Part of a small language model's weights.
Size: 9 layers, width 128, 2 heads of 64 (1 for keys and values), MLP 320 SwiGLU, vocabulary 512, 1.68M parameters.
Architecture: RMSNorm before each block, rotary positions, no biases in attention or MLP, untied embeddings.
Training: a variant of Adam for these matrices, 6837 steps.
Each number is 128 + 24 x the weight over its row's rms, rounded and kept within 0 to 255. Layers, rows and columns count from 0. The size above them is the row's rms in percent of the matrix's.

# layer 6 MLP up, 320x128, rms 0.11, rows 67-84, columns 0-127
size [ 98 107  96  98  96 108 105  99  95  98 116  99 109 108 102  96  97  96]
[[140 129 150 127 127 125 152 130  97 135 152 111 145 127 127 133 121 116  61 134 126  70 144 122 156 120  95 146  93  69 162 134 148 122 118  69 100 104 144 158 156 114  90 120 127 109 124 111 158 132 129 165 133 154 122 117 132 152  78 160 109 126  98  75 125 133 140 126 159 100  89 130 108  98 163 151 121 116 133 115 106 129 153 152 101 103 108 115 161 129 127 128 137 145 164  94 144 145 156 160 130 130 134 135 113 158 110 139 104 143 118 109  49 133 158  92 130 112 164 137 116 104  87 120 121 111 131 120]
 [ 86  85 136 158 123 133 119 160 110  89 136  63 147  98 101 140 140 138 139 100 164 132 131 148 136 162 100  57 124 128  87 109 152 121 103 145 140 116 134  83 102 100 133 132 131 101 121 126  98  96 141 100 130 118 137 107 118 132 126 100  92 128 127 154  90 131 144 135 153 117  96 153 117 101 168 107 142 113 139 156 141 134 201 118 150 153 155 166 102 135  97 129 145 113 133 158 139 132 102 140 131 132 144 116 123 114 164 116 103 148 146  99  91 132 122 148 112 166 107 123 139 164 148 166 143 131 102 162]
 [136 105 122 106 110 116 178  96 130 125 150 123 129 121 105 175 114 118 171 128 107  90 170 108 144 140 135 145 144 128 128 124 123  84 113 145 148 151 127 134 134 134  78 145 130 124 112  88 121 125 111 140 160 187 130 148 114 146 122 146 145 144  87 173 129 102 117 159 143 105 160 115 142  89 128 148 166 159 134 111  93  91  78 108 157 122 127  91  94 147  82 106 142  96 150 132  90 126 126 145 121 124 129 131 120 106 158 177 136 133 116 115 113 108 171 126 143 113 152 114 108 115 172  73 134 124 146 169]
 [140 132 123 124 130 134 126 102 111  88 119 144 134 118 195 164 125  99 163 145 116 163 140 150 103  90 150 140 114 131 119 108 167  99 125 148 141 156 111 156 133 134 155 123 121 130 163 167 166 109 147 106 149  91 145 122 160 141 159 127 129 107 162  91 139 115 142 151  82 166 157 130 105 147 161  77 117 142 148 113 130 126 167 121 128 134 164 141 160 126 137 160 130 100 106 113 146 111  97 151 117 174 134  68  95 131 121 165 180 157 129 148 137 125 140 129 144 143  96 120 145  94 138 115 118 164 108 162]
 [148 125  87 132 121 101 128 109 144 137 117  79 112 127 132  94 145 103 148 153 134 163 124 108 133  92 100 136  85 145 129 123 174 154 121 112 145 137 131 150 139 161  95 126 147 156 133 153 137  75 133 130 174 135 143 133 150 147 143 114 133 131 150 125 126  95 144 145 131 110 101  92 101 119 102 143 141 109 129 148 114 120 102 184 119 108 122  96 129 145 144 116  40 123 166 104 105 135 134 125 125 168 116 122 101 137 129 110 105 166 124 155 127 125 115  87 117 184 159 175 136  96 106 111 151 180 154 128]
 [145 141 127 142 120 109 138 145 155 144 123 172 141 128 119 148  77 134 106 148 107  92 131 101 104 124 130 172 159 122 113  80 100  93 176 100 131 110 113 105 138 100 121 137 141  95 133 111 163 171 127 166 108 171 131 121 101 149 127 132 158  96 137 145 123 137 158  87 139 133 139 155 124  69 140 160 152 153 105 126 135 152 154 127  90 121  92 155 145 129 184 111 179 126 128 125 139 133 127 117 120 126 144 160  78 145 125 151 116 141  89 157 120 132 141  98  93 121 114 109 108 163 147  99  87 160 137 130]
 [117 144 138 128 146 147  78 143 144 135 109 157 165 135 128 137 164 180 117  70 102 151 175  75 114 159 136 137 160  84 137 174 159 153  91 129 118 177 131 131 143 106  78 110 111 113 107 108 125 140 158 105 101 133 138 155 136 129  97 110 103 124 196 111  96 100 129 141 104 119 125 137 136 146 121 130 109 100 101 154  89  98 103 136 100 113 106 119 154 178 169 108 115 110 110 121 142 146 144 144 114 154 142 130 142  94 133 137 128 117 113 172 140 111 138 120 151 113 117 143 125 137 118 165 127 120 146 148]
 [ 97 120 124 129 160 156 153 119 127 102 119 116 104 153 132 146 164 155 153 151 173 138 119 163 105 122 150  92 153 102  92 126 160 161 111 124 139  70 125 158 133 136 146 145 128 150 138 159 120 114 158 109 121 106 120  93 185 109  96  84 129 158 167  99 117 109 139 117 120 122 157 120 152 158 142  68 109  93 120 144 134 109 126 137 113 147 172 104 130 125 110 136 114 129 109 121 100 102 118 149 144 117 138 121  91 121 157 156 134 151 130  99 116 114  66 142 137 146  85 157 111  94 123 170 118 148 168 152]
 [123 140 155 139  80  98 136  77 161 123 149 109 129  83 117 141 150  80 146 127 126 146 128 163 181 127 128  99 145 145 114  96 168 141 149  89 123 115 137 147  99  70 146 107 119  92 148 140 130 134 159 159 155  82 144 134 113 110 103 147 143 101 141 136 119 150 116 163 103 150 122 126 168 114 122 127 120 117 183 132 133  99 144 110 110 132 168 129 159 131 131 133 132 156 116 148  87 111 175  95 145 137 129 124 140 158 148 114 139 149 151 154 112 150  89  97 137 169 120 116 117  85 168 124 123 100 107 109]
 [138 195 134 114 115 135  82 126 143 117 151 138 163 133  91 100 116 158 163 117  84 145 140 107 133 115 106 130 125 146 136 132  99 110 117 113 135 144 129 146  90 129 118 136  68 100 155 127  95 144 116 127 109 158 168 111 130  91 130 170 147 117 139 129 158  98 160 111  94 107 126 114 122 158 138  73 122 155  92 146  85  97 138 142 124 115 103 129 138 121 132 130 125 122 134 135 108 136 111  77 167 100 121 153 114  98 125 119 140  68 136 157 140 131 153 141 122  89 113 121 110 147 160 154 128 119  59  97]
 [158 145 120 140 116 149 170  88 132 126  85 118 117 178 148 122 107 145 109 128 103 124 135 125 134 132 106 134 134  60 109 124 132  98 125 132 125 113 127 121  97  80 128 103 138 135 104 117  88 153 147 100 102 111  86 111 148 108 146 106 106 130 142 125 146 147 125 131 103 147 144 148  85 147 170 135 127 123  90 113 131  81 109 102 137 108 124 161 150  79 194 154 123 133 138  90 153 133 157 141 103 156 114 128 103 115 122  87 110 167 104 138 111 133 130 102 141 153 162 146 100 110 126 126  51 127 127 148]
 [133 116 118 125 126 140 131 121 131 134 125 110 131  99 119 132 161 129 119  96 156 131 129 109 157 111 139 128 154 141 115 165  70 136  86 171 133 150 131 114 108 133 119 135 135 152 145 113 152  92 118 132 154 132 135  95 140 142 120 148 134 141  62 147 116 122 140 139 170 138 118 174 171 148 161 150 137 134 131 150 161 117 120 148 169 115 154 118 120 106 131  66 162  87 163 140 145 105 144 131 114 110  74 156 117 135 137 128 125 128 114  66 130 122 132 139 179 123  68 150 149 164 156 153 128 190 153 126]
 [168  87 127 146 132 129 119 160 106  95 127 144 158 159 171 113 130 130 148 106 119 141 109 128 148 150 120 150  89 126 116 163 112 116 130 162 129 129  97 116 148 157 113 139 120 103 126 137  87 137  75 114 143 182  95 193  98 122 139 107 151 125 119  80 122 109 123 145 120 111 125 176  99 120 124 105 174 143  83 134 127 156 125 100 108 147 116 178 134 138 150 109 118 139 132 139 156 124 131 193 116 159 161 123 125 123 112 155 101 158 159 121 131 156  90 155 125 124 160 152  97 104 112 144 100 113 117 105]
 [176 117  90  95 131 145 152 172 137 138 128 160  66 147  85 133 104 115 126 132 136 125 103 125 157 107 137 131 134 126 114 105  96 118 114 107 129 116 123 172 136 126 134  93 137 107 136 128 129 113 123 101 122 113 116  97  82 129 129 152 110 103 111 111 143 108 101 104 117 105 118 127 130 123 132 132 106 111 130  76  70  87  91 156 129 127 120 119  89 111 117 118 159 111 119 153 107 103 126 117 145 111 120 151 122 170 134 168 110  98  95 152 186 130 150 112 110 130 123 125  91 173 137 187  83 119 131  75]
 [143 138  97 140 139 158 102 170 145 148 124 147 118 134 146 156 135  71 151 135 120 126 116 157 142 127 165 126 114 159 143  99 131 126  84 177  77 161  99 105 137 145  96 131 132 139  79 145 111 103 128 135 110 136 150 142 127 136 140  76 101 102  98 111 128  69 125 145 127 157 119 142 157 132 151  93 176 116 142 106 162 136 133  99 116 130 134 103 115 123  81 162 132 123 174 107 129 132 126 159 148 163 126 146 164 130 175 110 127 126  97 145 116 122 151 133 133 117 119 149 121 131 124 152 126 182 140  67]
 [151 168 113 152 157 116 122  81 120 120 133 172 131 114 139 103 168 145 117 158  67 146 146 175  90 138 146 170 156 168 140 115 102 137 134 126 163 105 119 141 128 118 193 125 113 133 183 103 116 157 133 105 143 120 105 121 150 107 169 127 162 115 107 125 134 147 125 149 133 127 146 107  99 126  77 121  99 159 123 125 125 113 112 138 125  84 123 121 143  97 112 168 142 160 103 135 149 135 139 155 152 140 132 104 109 119 154 123 103 134 130 168 186 127 140 166  99 146 135 121 132 127 117 134 132  81 153  98]
 [148 112 111 142 162 163  77 139 128 148 127 103  98 163 139 117 108 183 132 129  96 149  98 122  98 180 116 141 150 121 147 103 150 118 130 136  85 153 132 123 104 123 116 145 116  71 140  99 149  88 119  77 134 162 158 133 145 126 166 149 116 114 120 105 137  74 128 113 155 111 130 154 146 140 102 151  86 127 120 123 107 117 170 125  92 136 139 119 119 118 104 115 166 116 181  83 127 146 156 114 119  97 134 143 150 142 105 167 146 106 152 115 121 157 113 141 129 121 111 127  71 122 135 122  91 124 129  92]
 [118 143 106 109 133  98 111 105 156 119  90 126 130 133 149 126 179  72  96 130  90 122 151  79 124 118 112 139 161 139 132 163 151 124 119 118  91 126 134 107 144  90 128 139 107 192 197 122 124 130 109 111 122 112 124 122 103 117 130 213 149 130  92 129 135 146 130 152 141 178 129  66 134 147 133 141 139 115 146 134 148 146 108 156 134 141 134 145 140 129  94 127 126 133 141 115 130 186 169 108 167 148 112 115 157 120 142 114  99 116 116 119 143 155 119 116 120  87 106 150 127  94 135 137 130 123  96 137]]
# layer 6 MLP down (transposed), 320x128, rms 0.123, rows 67-84, columns 0-127
size [100 106  93 101  95 103 104 100  97  99 110  99 109 112 104  97  95  96]
[[ 84 157 118 119 128 142  81 157 120  98 109 114 147 169  87 117 137 122 156 130 113 118 134 137 124 140 183  95 140 151 164 112 172 168 132 110 113 161 124  99  70 126 123 120 143 105 132 126 131 111 139 162 162 111 153 106  73 141 131 118 113 113 147 146 138 148 146 162 129 148 113 123 148 128 144 130 108 162 130 153 150 103  93 141 153 126 128 142  97 125 135 131 149 103 140 115 121  75 121  84 130  91 137 122 160 168 187 139 121 131 117  99 104  95 104 125 155 112  88 137 101 125 109 129  95 153 165  87]
 [103 181 155 185  78 118 157 146 129 182 119 113 141 140 172 154 142  83 121 126 103 153 125 120  95  85 109 148 130 106 162 124  94 134 112 132  75 142 156 159 149  98 149 127 123 125 136 124 127 123  91 178 171 117 145  92 110 156 119 160 153 150 140 139 122  92 114 136 152 178 133 146 120 136 107 150 141 152  95 121 112 111 158 150 114  89 116 105 128 121 120 130  96 145 106 106  86 112 152 103 115 156 100 166 131 151 102 120 103  99 126 124 114 109 134 128 120 103 129 132 140 123 123 122  78 116 110 132]
 [122 128 108  94 137 152 117 152 113 119 124 168 153 114 158 178 168 176 120 157 136 107 152 102 158  80 160 137 109 161 116 132  92  99 141 134 146 109 123 143 148 128 141 141 110 141 123 135 136 117  94 153 149 132 125 112  82 108 147 130 122 112 124  76 130 136 111 138 101 116 107 164  76 109 147 104 147 146 137 122 118  80 161 112 138 105  81  91 142 147 145 121 107 111 144 133 136 115 185 127 137 105  99 175 123 156 122 129 159 131 156  93 130 164 149 124 163 102 149 142 141 154  97 132 106 142 176 163]
 [137 124 142 163  64 116  94 139 119 184 117 133 129 151 130 112 127  80 117 136 106 127 157 129 176 175 130 106 114 117 164 152 128 130  91 147 117 141 152 120 147 117 139 128 156  88  92 127  65 107  92 137 136 141 117 147 151 123 113  88 119 129 130 148 161 123  95 123 128  75 114 152 123 143  85 132 132 112 146 104 125 107 146 137 130 115 129 111 130 136 137 123 139 140 135 140 120 137 178 169 106 139 175 142 130 180 143 113 133 145 172 159  64 129 124 106 181 147 112 123  99 151 146 145 127 126 138 142]
 [129 117 147 144 164 143 123 153 116 114 148 134 133 128 160  89 156 171 119 129 129  89 113 151 164 133 188 130 110 150 150 114 102 122 106  88 117 144 132  98 122 100 156 175 128 137 141 140 116 179 142  87 132 126 136 181  80 123 157 134 152 138  77 153 136  98 116 110 125 133 104 105  93 138 132  95 125  94 105 121 120 122 103 135 118 164 134 133 151 102 131 141 154 106 104 126 116 132 185 128 100 138 153 150 124 176 158 131 165 102 128 153 119 128  64 155 127  97 131 143 172 116 133 149 100 110 115 139]
 [133 168 150 140 127  89 119  90 120 129 143 150 121 119 104 121 147 128 126  88 128 158 119 116 114 125  81 144 112 127 154 146 120 204 147 162 100  95 145 124 170 131 137 113 120 159 109 151 155 166 128 109 143 120 120 109 147 152 102 101 130  99 133 113  85  99 146 155 132 180 145  99 123  90 117 161 132  99 106 107 140 142 134 123 157 116 148 129 155 148 138  99 123 120 124 173 142 122 130 150 133 149 104 126 148 117 142  91 140 148  78 158 153  69 117 106  88 138 113 194 158 138 144 120 113 149 103 116]
 [136 123  85 145 105 121 126 141 132 141 131  91 107 124 105 103 161 136 148 133 147 124 109 133  99 156 149 128 112 123  63 156 109 145 113 136 151 124 154 141 136 151 129 108 132 142 164 130 120 129 132 101 151 104  79 115  97 115 147  78 134  86 109  54 156 102  88 117  73 127 115  98 139  99 132 105 151  63 122 165 134 107 121  84 147 170 129 129 129 124 142 125 116 117 107  99 139  94 102 117 124 160 152 128  96  99 105  89 139 147 125 112 147 162 127 126 132 119  86 122 125 171 128 115 126 149 162 135]
 [129 121  95 105  97 114 153  89 123  82 158  68 168 114 104 109 112  98 152 109 164 147 136 130 126  96  99 141  91 135 135 119 134 130 140 110 109 143 122 109  81 113  42 123 153 123 155 145 132 130 128 119 117 123 122 171 132 148 155 123 128 106 149 182 111 113 118 164 114 131 148 132 156 144 151 116 129 134 111  96 122 129 144 110 164 145 135 150 146  65 114 135  93 139 139 132 119 129 141 153 118 142 183 152 103 116 146 171 146 142  93 120 151 124 162 125 153 145 155 138 118 128 138  81 130 163 139 152]
 [102 142 148 115 125  89 114 120 139 144 116 137 141  93 140 110 123 176 131 127  94 116 161 173 133 116  98 115 174 161  71 146 100 123 115 147 125 137 186 140 112 129 135 132 122 128 136 130 141 126 130 157 108 164 200 150 127 142 128  89 175 137 133 117 146 113 174 127 158 138 127 116 130 185 166 106 138 141 127  98 114 123 184  73 139  94 167 120 123 117 161 146 152 119 136  96 129 112 118 115 142 148 108 146 112 151  93 130 129 143 105 127 156 104 143 100 164 118 121  81 118 145 121 111 103 120 108 145]
 [128 140 129 140 127  95 132 141 107 133  81 134 100 165  83 130 101 116 156 139 139 143 113 116 117 191 113 123 135 155 144 175  76 142 123 130 125 131 109 131 138 128  95 143 136 132 133 149 146 117 140 130 123  99 154 137 133 146 107 134 147 115 145 114 138 176 119 126 167 134 143 128 156 128 157 170 119 139 118 137 112 160 139 117 104 187 149 149 124 115 122 136 133 120 150 149 148 132 152 146 144 178 123  99 163 138 160 156 104 205 137  89  94 119 104 184 112 162 128 144 159 151  73 112 129 136  82 116]
 [164 116 108 127 150  99 144 129 146 131 103 144 141 148 142 109  83 106 122 100 133 118 170 101 126 148 193 129 132 101 162 105 137 144 108  96  98 147 192 122 174 144 168  80 126 146 139 118  93 170 137  86 148 121 121 188 101 125 110 140 147 128 100 121 141 127 159 150 103 131  92  94 118 147 147 107 107 138 124 125 139 155 109 134 125 153 168 116 121 141 123 141  78 146 161 102 117 114 130 118 132 142 129 138 115 128 154 148  94 108 163 148 166  97 128 143 153 160 143 146 154 128  90 108 104 148 148 156]
 [ 95 105 136 131 123 138 133  96 153 112 168 125 118 156 122 107 131 110  99 129 111 102  56  92 125  96  86 166  91 126 134 117 132 129 165  78 155 113  86 139 132  89 102 168 141  93  96 111 132 153 120 127 109 104 106 127 143 158 125 115 108  98 114 146 153 147 133 107 129  81 129  88 107  99 130 147 122 134 132 137 134 104 124  93  78 148 128 150 124 170 131 119 115 143 152 137 151 124 166 156 159 141 160 110 124 100 139 113 127 117 143 149 113  85 136 166 130 114 167 113 146  85 123  97 138  84 104 147]
 [140 104 101  72 138 152 130 122 118  84 107 127  67 119 127  96 152 153  72 116 118 140 133 127 139 144 152 140 145 117 151 103  80 132 114 136 151 132 130 102 106 151 127 109 119 144 139 133 162 141 117 108 124 139 105 150 107 134 101 153 166 120 143  76  94 102 104 130  50  77 115 123 113  92  92 123  95 122 165 145 129 150  97 166 114 144 150 129 158 156 119 133 165 140 150 128 136 131 134 101 174 108 114 146  80 128 170 130 147 118 133 142 126 133 133 149  84 153 137 143 120  97 127 112 133 153 147 143]
 [115 137 103 131 134 140 133 167 137  99 123 151 163 152 144 123 168 138 147 129 115 133  87 130 135 123 148 125 137 140 135 124 168  98 103 130 113 129  53 117 123  97  84  98 115 138 121 155 157 107  98 158 150 153 126 142 109 138  95 124 127 155 149 177 138  92 129 122 139  87 114 181 111 132 117 147  86  90 118 144 138 104 133 155 132 145  85 119 121  70 164 143 142 142 151 174 147 109 158 129 106 116 126 112 165 112 164  92 148 105 128 135 110 136 140 141 175 136 127 151 150 113 147 181  93 153 133 143]
 [123  95 131 121 132 147 139 112 126 122  91 126 128 121 103  92 109 108  99 103 149 136 141 167 115 156 135 110 115 123 161  83 135 135 135 125 138 125 179 107  73 127 139 150 119 140 145 161 134 131 178 123 166 144 145 123 146 153 118  96 147 117  94 150 111  87 167 133 129  81 123 158 144 141 162 143  97 113 158 122 138 125 108 153 132  89 107 183 142 115 127 118 122 121 120  95 163 145  86  97  63 115 153  93 140 127  84 141 143 169 124 142 135 110 166  94 113 140 118 154 131 103 122 104 153 161 152 163]
 [ 77 131 135 170 134 130 132 116 129 136 143 105 139 109  94 124 101 137 152 118 183 120 144  92 164 135 137 115 121 132 116 146 169 117 134 136 110 119 168 131 138 131 151 126 162 131 115  86 152 131 155 138 118  55 149 126 112  94 116 123 111 147 123 167 111 144  93 121 116  95 180 102 142 138 158 123  98  75 125 111 144 155 167 104 148 118 119 113 133 125 177 137 121 138 102 161 180 119 136 138 121 146 145 161 136 152  81 157 122 131 129  95 134 146  74  86 121  94  98 109 123 159 119 130 103 109 126 102]
 [178 159  93 109 124 148 115 179 170 120 117 107 142 130 184 174 167 104 125 121 161 143 148 151 153  78 122 144  90 136 116 158 166 151  89 119 127 129 146  99  75 118 140 147 123 116 158 136 132 140 141 163 133 130 130 163 117 148 153 124 110 148 142 106 132 158 110 138 107 127 174 137 143  91 114  93 104 134 129 129 172 174 144 110 116 145 131 110 167 131  97 148  93 130 164 122 134 141 137 121 131 113  77  94 109  87 149  99 154 128 140 123 117 112 127 135 127 129 132 108 139 114 111 110 136 117 189 138]
 [130 134 153 117 137 138 155  93 154 134 131 140 101 143 108 147 130 146  72 133 116 135 130  81 108 105 122 121 148 164 124 113 140 156 150 116  95  93 101 140  84 146 126 157 134 128 163 137 127 124 125 133 105 116 108 158 120  84 120 125 116 107  85 120 119 101 113 181 135 108  95 111 131  92 148 110 109 139  89  99 166 153 110 143 126 126  90 128 106 119  99 108 108 153  46 108 119 152 122 113 102 166 158  96 106 143 141 108 117 135 126 128 107 104 188 119  61 114 126 136 138 136 127  97 161 144 103 123]]
# layer 6 MLP gate, 320x128, rms 0.107, rows 68-85, columns 0-127
size [110  86  97  94 105 101  99 102  98 105 104 104 111 103  99  99  89  99]
[[ 86 138 192 183 105 141 129 152 142 139 110 119 161 216 154 106 128 106 129 131  97 123  99 104 109  96  83 148 136 115 129 116 119 140 126 148 102 175 135  92 122 116 101 130  82 121 133 106 124 147 191  98 134 168 119 159 137 132  71 135 146  85  97  96 138 135 114 140 164 126 105 141 110 101 136 143 106 147 121 131 116 120 121 124 119 143 136 108 118 152 127 133 131 168 132 117 134 122 142 115 154 132 102 120 113 129 126 119 118 132 101 134  90 110 108 125  81 181 101  92 127 115 141 118 130 145 116 144]
 [132 127 122 136 131 142 157 105 123 155 127 123 161 129 132 101  91 105 161  98 140 110 106 136  94 137 103 128 149 137 115  86 134 110 130 126  91 143 130 134 129 118  66 157 132 141 101 119 108 121 152 143  72 140  99 160 139  96 113 148 133 101 102 144 139 111  98 150 151 129 144  75 161 132 119 179 126 160 150 107 102 130  78 103 143 186 141 172 110 142 109 108 123 136 145 152  91 138  82 120 110 150 154 110 120  91 145 153 105 133 114  98 148 136 109 141 109 131 126 140  94 134 168  96 173 139  98 172]
 [126 112 140 149 139 142 120 101 148 122  81 102 126 123 208  84 126 138 115 106 130 120 119 148 117  87 117  69 141 104  95 115 120 146 133 119  81 154 103  96 141 127 115 131  96 106 101 141  71 114 145 117 133 100 117 121 108 132 132 165 116 104 109 140 105 170 100 131 134 177 121 120 105 138 161 131 208 116 150 126 119 150 152 127 120 123  99 160 132  88 114 150 164 103 128 141 122 151 119 138 126 129  98 109 150 160  95 123 118 115 139 163 118 121 113 142 126  87 109 166 100 119 110 126 144 157  92 133]
 [111 144 106 103 115 136 215 172 136 163 120  92 124 152 159 134 126 124 112 128 130 157  77 124 116 121 125 140 104 144 147  97 108 130 134  98 137  67 117 131 140 137 138 129 114 108 138 110 108 131 138 105 126 151 123 121 101 123 159 102 114 129  99 136 163 110 185 141 142 101 146  93 102 112 119 142 140  82 126 109 102 110 100 119 130 122 126 147 171  97 111 118 147 149 109  82 126 170 163 133 113 128 106  99 127 179 152 115 125 148 165 157 116 118 140 139 118 137 142 117 142 103 126 195 180 143 139 146]
 [125 136 156 121 162 164 106 109  89 136 102 101 125 153 160  98 134 135 147 124 154 141  41 135 131 139 111 101  90 154 102 138 126 180 136 120 124 109 123 150 131 118 166 118 101 191  93 143  79 109 127 135 110 124  97 132 129 100 114 105 114 140 130  86 109 148 119 126 143 137 136 122 115 128 136 125 130  87 176  72 163 143 152 129 139 119 136 157 142  89 155 118 101 122 102 117 154 146 145 128 127 144 114 120 122  92 147 168  92 131 125 147 128 112  81 114 153 126 131 170 132 116 108 129 129  92 102 167]
 [133 138 120 110  84 147 127 145 123 126 133 139 167 156 160  67 132 135 135  76  97 116 145  92 119 115 131 157 164 100 144 140 122  94 111 114  79 164 144  99 115 142 118 114  99 136  99 131 116 158  99 125 117 111 139 183 120  98 131 139 146 134 109 149 148 141 126 148 125 118 129 137 136  86 117 125 120 162 101 146 120 118 101 104  91 134  95 150 160  96 146  99 114 138 140 133 141 134 108 140  88 149 101 146 125 157 135 143  92 142 102 108 160 169 142 110  48 111 113 168 146 142 146 120 114 158  73 124]
 [190 107 134 117 108 150 131 135 158  96 127 144 151 124 110 127 147 135 140 106 146 129 139 139 155 143  96  80 115 129  96 122 103 120 132 119 109 131 120 102  72 139 136  99 136 121 105 159  96  81 114 115 111 136 138 134 163 102  84 142 143 126 169 175 137 109 163 136 140 103  95 151 117 113 149 156 177 107  70 157 147 107  99 129 143 135  94 103  96 135 145 132 137 105 145 144 120 141  82 109 105 116 150  95 135 105 135 136  99 120 149 151 122 111 108 119  97 127 148 123 101 124  81  80 169 146  84 110]
 [151 123 128 159  89 134 128  90 100  84 134 127 137 158 111  99 136 115 121 142 190 131 141 153  88 157 109 137 122 122 149 169 128 169 137 166 144 135 131  95 138 116 168 193 112 174 154 114 134 114 184 137 129 105 121 152 187  79 137 143 151 116 138 166 128 136 124 151 142 115 141  86 117  77  96 143 134 136 157 159 114 135 121 131 104 130 129 144 140 116 149 148 122 115 103 148  78 106 121 101 145 113 127 106 124 115 141 149 102  94  97 115 139  92 139 144 125 129 110 122 161 136 161 121 152 105 116 100]
 [106 117  96 125 153 135 159 134  86 144  76  74 105 132  94 128 110 113 139 121 140 136 108 132  86 141 157 165 136 121 103  93 125 131 127 126  86 128 129 148 137  84 132 148 135 160 126  88 131 101 153 131 147  93 111 125 135 115 146 129 132 121 134 132  99 125 123 111 175 114  94  97 187 140 180 184 162 141 123  97 130 140  99 123 142 191 128 120 107 120 137 104 115 139 118 132 142 126 126 117 157 178 144 128 155 141 138 113  76 154 111 185 131 153  89 107 138 131 107 145 124 138 121  94 149 131 117  97]
 [176 106 101 130 145 108 108  89 110 126 114 135 128 116 141 110 124 118 154 119 122 147 121  91 115 139 173 104 118 114 173 114 134 113 123 150 126 131 130  90  85  99 158 130 126 173 103 169  89 139 181  97 109 114 111 164 129  73 163 121 140 127 124 109 135 131  90 120 122 128  92 109 107 154 137 126 128 109 117 128 190 143  78 130 195 136 135 157 127 121 119 148  98 163 169 131 137 119 135 137 115 167 114  99  95 125 124 156 127 103 133 138 166 119 151 142 125 161 139 151 148  80 118 119 102 124 109 156]
 [135 151 131 168 126 122  87 121 101 139 164 153 142 107 133 117  93 134 117 129 126  99  71 100 107 149  92 145 144 134 143 116 173 113 138  95 155 106 120 110 134 138 114 171 133 128 130  93  99 139 143 123  95 133  98 170 132 125 100  90 161 145 141 130 164 154  96 132 122 143 162 138  93  75 124 143 148 105 137 113 134 121 123  90 144 163 127 158  98 110 118 166 110 184 107 145 121 136 114  88 121 126 183 117 113 134  94 168 145  88 124 115 127 123 112 121 137 135 161 126 124  98 172  69 125 117 116 140]
 [143 163 100 134 152 108 122 110  95 138 134 154  99 166 146  69 126 148 154 111 115 119 128 131 143 133 141 144 117  83 130 131  89 125 111  91 142 140 109  75 116 126  97 118 126 148 145 108  83 134 161  91 147 149  89 130 150 104 138 125 157 138 131 122 107 119  92  85 121 104  90 153 132 144 102  97 143 143 103 120 126 156 155 129 106 181 135  97 138 122 187 102 130 118 167 121 129 158 165 134 118 111 145 127 117 135 135 134 133 138 128 134 136  85 123 143  80 149 155  91  97 114 162 108 110 163 103  70]
 [103 175 129 149 129 140 142 140 168 128 152 107 136 120 102 129 130 149 149  78 121 144 104 153 149 122 115  89 172 136 127 140 161 133  74 107 119 109 110 143 119 107 111 100 121 140 139 110  99 141 138 155 106 121 129 131 104 106 122 131 162 133 155 101 158 110 152 118 126 120 125 192 162 147 135 135 148 115 111 131 129 128 146  92  78 129  91 110 126 136 196 134  79 143 183 111 143 156 101  92  90 161 124 137 126  86 159 126 129 101 138 120 154 133 153 113 126  85 126 151 140 124  98 169 144 177 130 131]
 [165  94 159  87  92 165 172 139 156 146  96 105  83 148 136 110 116 107 131 149 178 148 168 121 124 125  88 111 115  94 117 129 130 128 153 135 127 130 101 119 104  93 147  86 104 102 146 130 111 132 134 153 100 127 126  90  84 131 109 129 102  73 126 102 172  85 107 116 109 128 113 102 124 143 113 170 128 137 111 116 129 126 115 163 111 116 132 131 111 111 149 111  90 169 132 111 131 145 152 104  95 132 143 152 134 155 123 158 113 109 164 131 170 174 114 111  86 123 121 119  99 122 106 156 135 145 117  84]
 [ 94 133 116 128 130 134 147 118 103 100 129 152 128 129  97 123 128 110 110 123 162 158  83 156 113 118 103 135 152 108 166 150 136 154 161 157 180 113 126 103 145 115 139 139 100 127 137 149 133 151 135 127  97  74 133 157 148  89 107  92 139  89  96  61 125 137 113 113 121 132 138 113 111 114  91 136  96 122 130 123 121 122 120 171 179 139 105 114 150 117 150 133 103 134 144 110  96 129  84 134 170 113 120 130 109 183 178 130  97 119 138 131 144 115 114 145 122 133  95 132 109 126 171 120 155  52 130 110]
 [117  89 109 173 155 129 112  95  99  94 109 115 127 155 109  80 108 165 142 135  72 161 100 121 103 125 132 136 133 133 137 118 146  94 145  87 142 123  92 147 154 113 109 123  96 134 118  73 130 103 137 115 154 142 130 149 147 102 120 140 139  63 136 127 120  65 134 144 146 121 116 133 113 143 114 167 110 149 151  95  85 104 141 134 155 123 127 159 150 153 131 108 175 134 157  84 129 119 134 129 113 101 150 144 140 141 115 162 119 149  98 149 117 134  79 129 134 156 124 136  96 147 140 147 110 108  82  93]
 [141 128 138 161 124 151 167 142 119 109 133 124 145 152 119  72  92 219 131 103 160 117 119 119 123 126 153 121 124  93 113 114 133 187 157 103 101 113  86 140 129 136 141 180 153 122  96 139 127 105 167 152 147 145 104 130  96 137 112 123 130  94 144 114 121  86 108 157 122 104  70 122 153 101 139 139 146 133 105 119 122 131 163 111 135  73 110 136 111 110 176  82 131 129  73 144 149 126  88 133 102 131 151 157  93 141 133 146 129 138 144 139 105 107 107 125 124 122 116 125 134 133 118 115 106 132 133 143]
 [135 174 132 145 158 130  88 116 162  79 181 123 167 133 113 115 171 128  95 122  97 100  76 151 141 128 133 126 142 156  74 126 116 142 119 116 109 176 121 135 109 131  83 103 114 150 129 140 108 128 128 117 144 113  75 128 128 118 135 103 141  95 115 146 107  98 122 137 119 106 115 167 115 131 146 149 150 112 119 163  96 107  86 148 127 130 150  97 126 106 117 119 118 103 159 172 174 147 176 133 127 149 116  93 150  91 125 147 115 157 114 125 174 107 105 149 137 156 139 159 130 137 134 149 168 125 115 153]]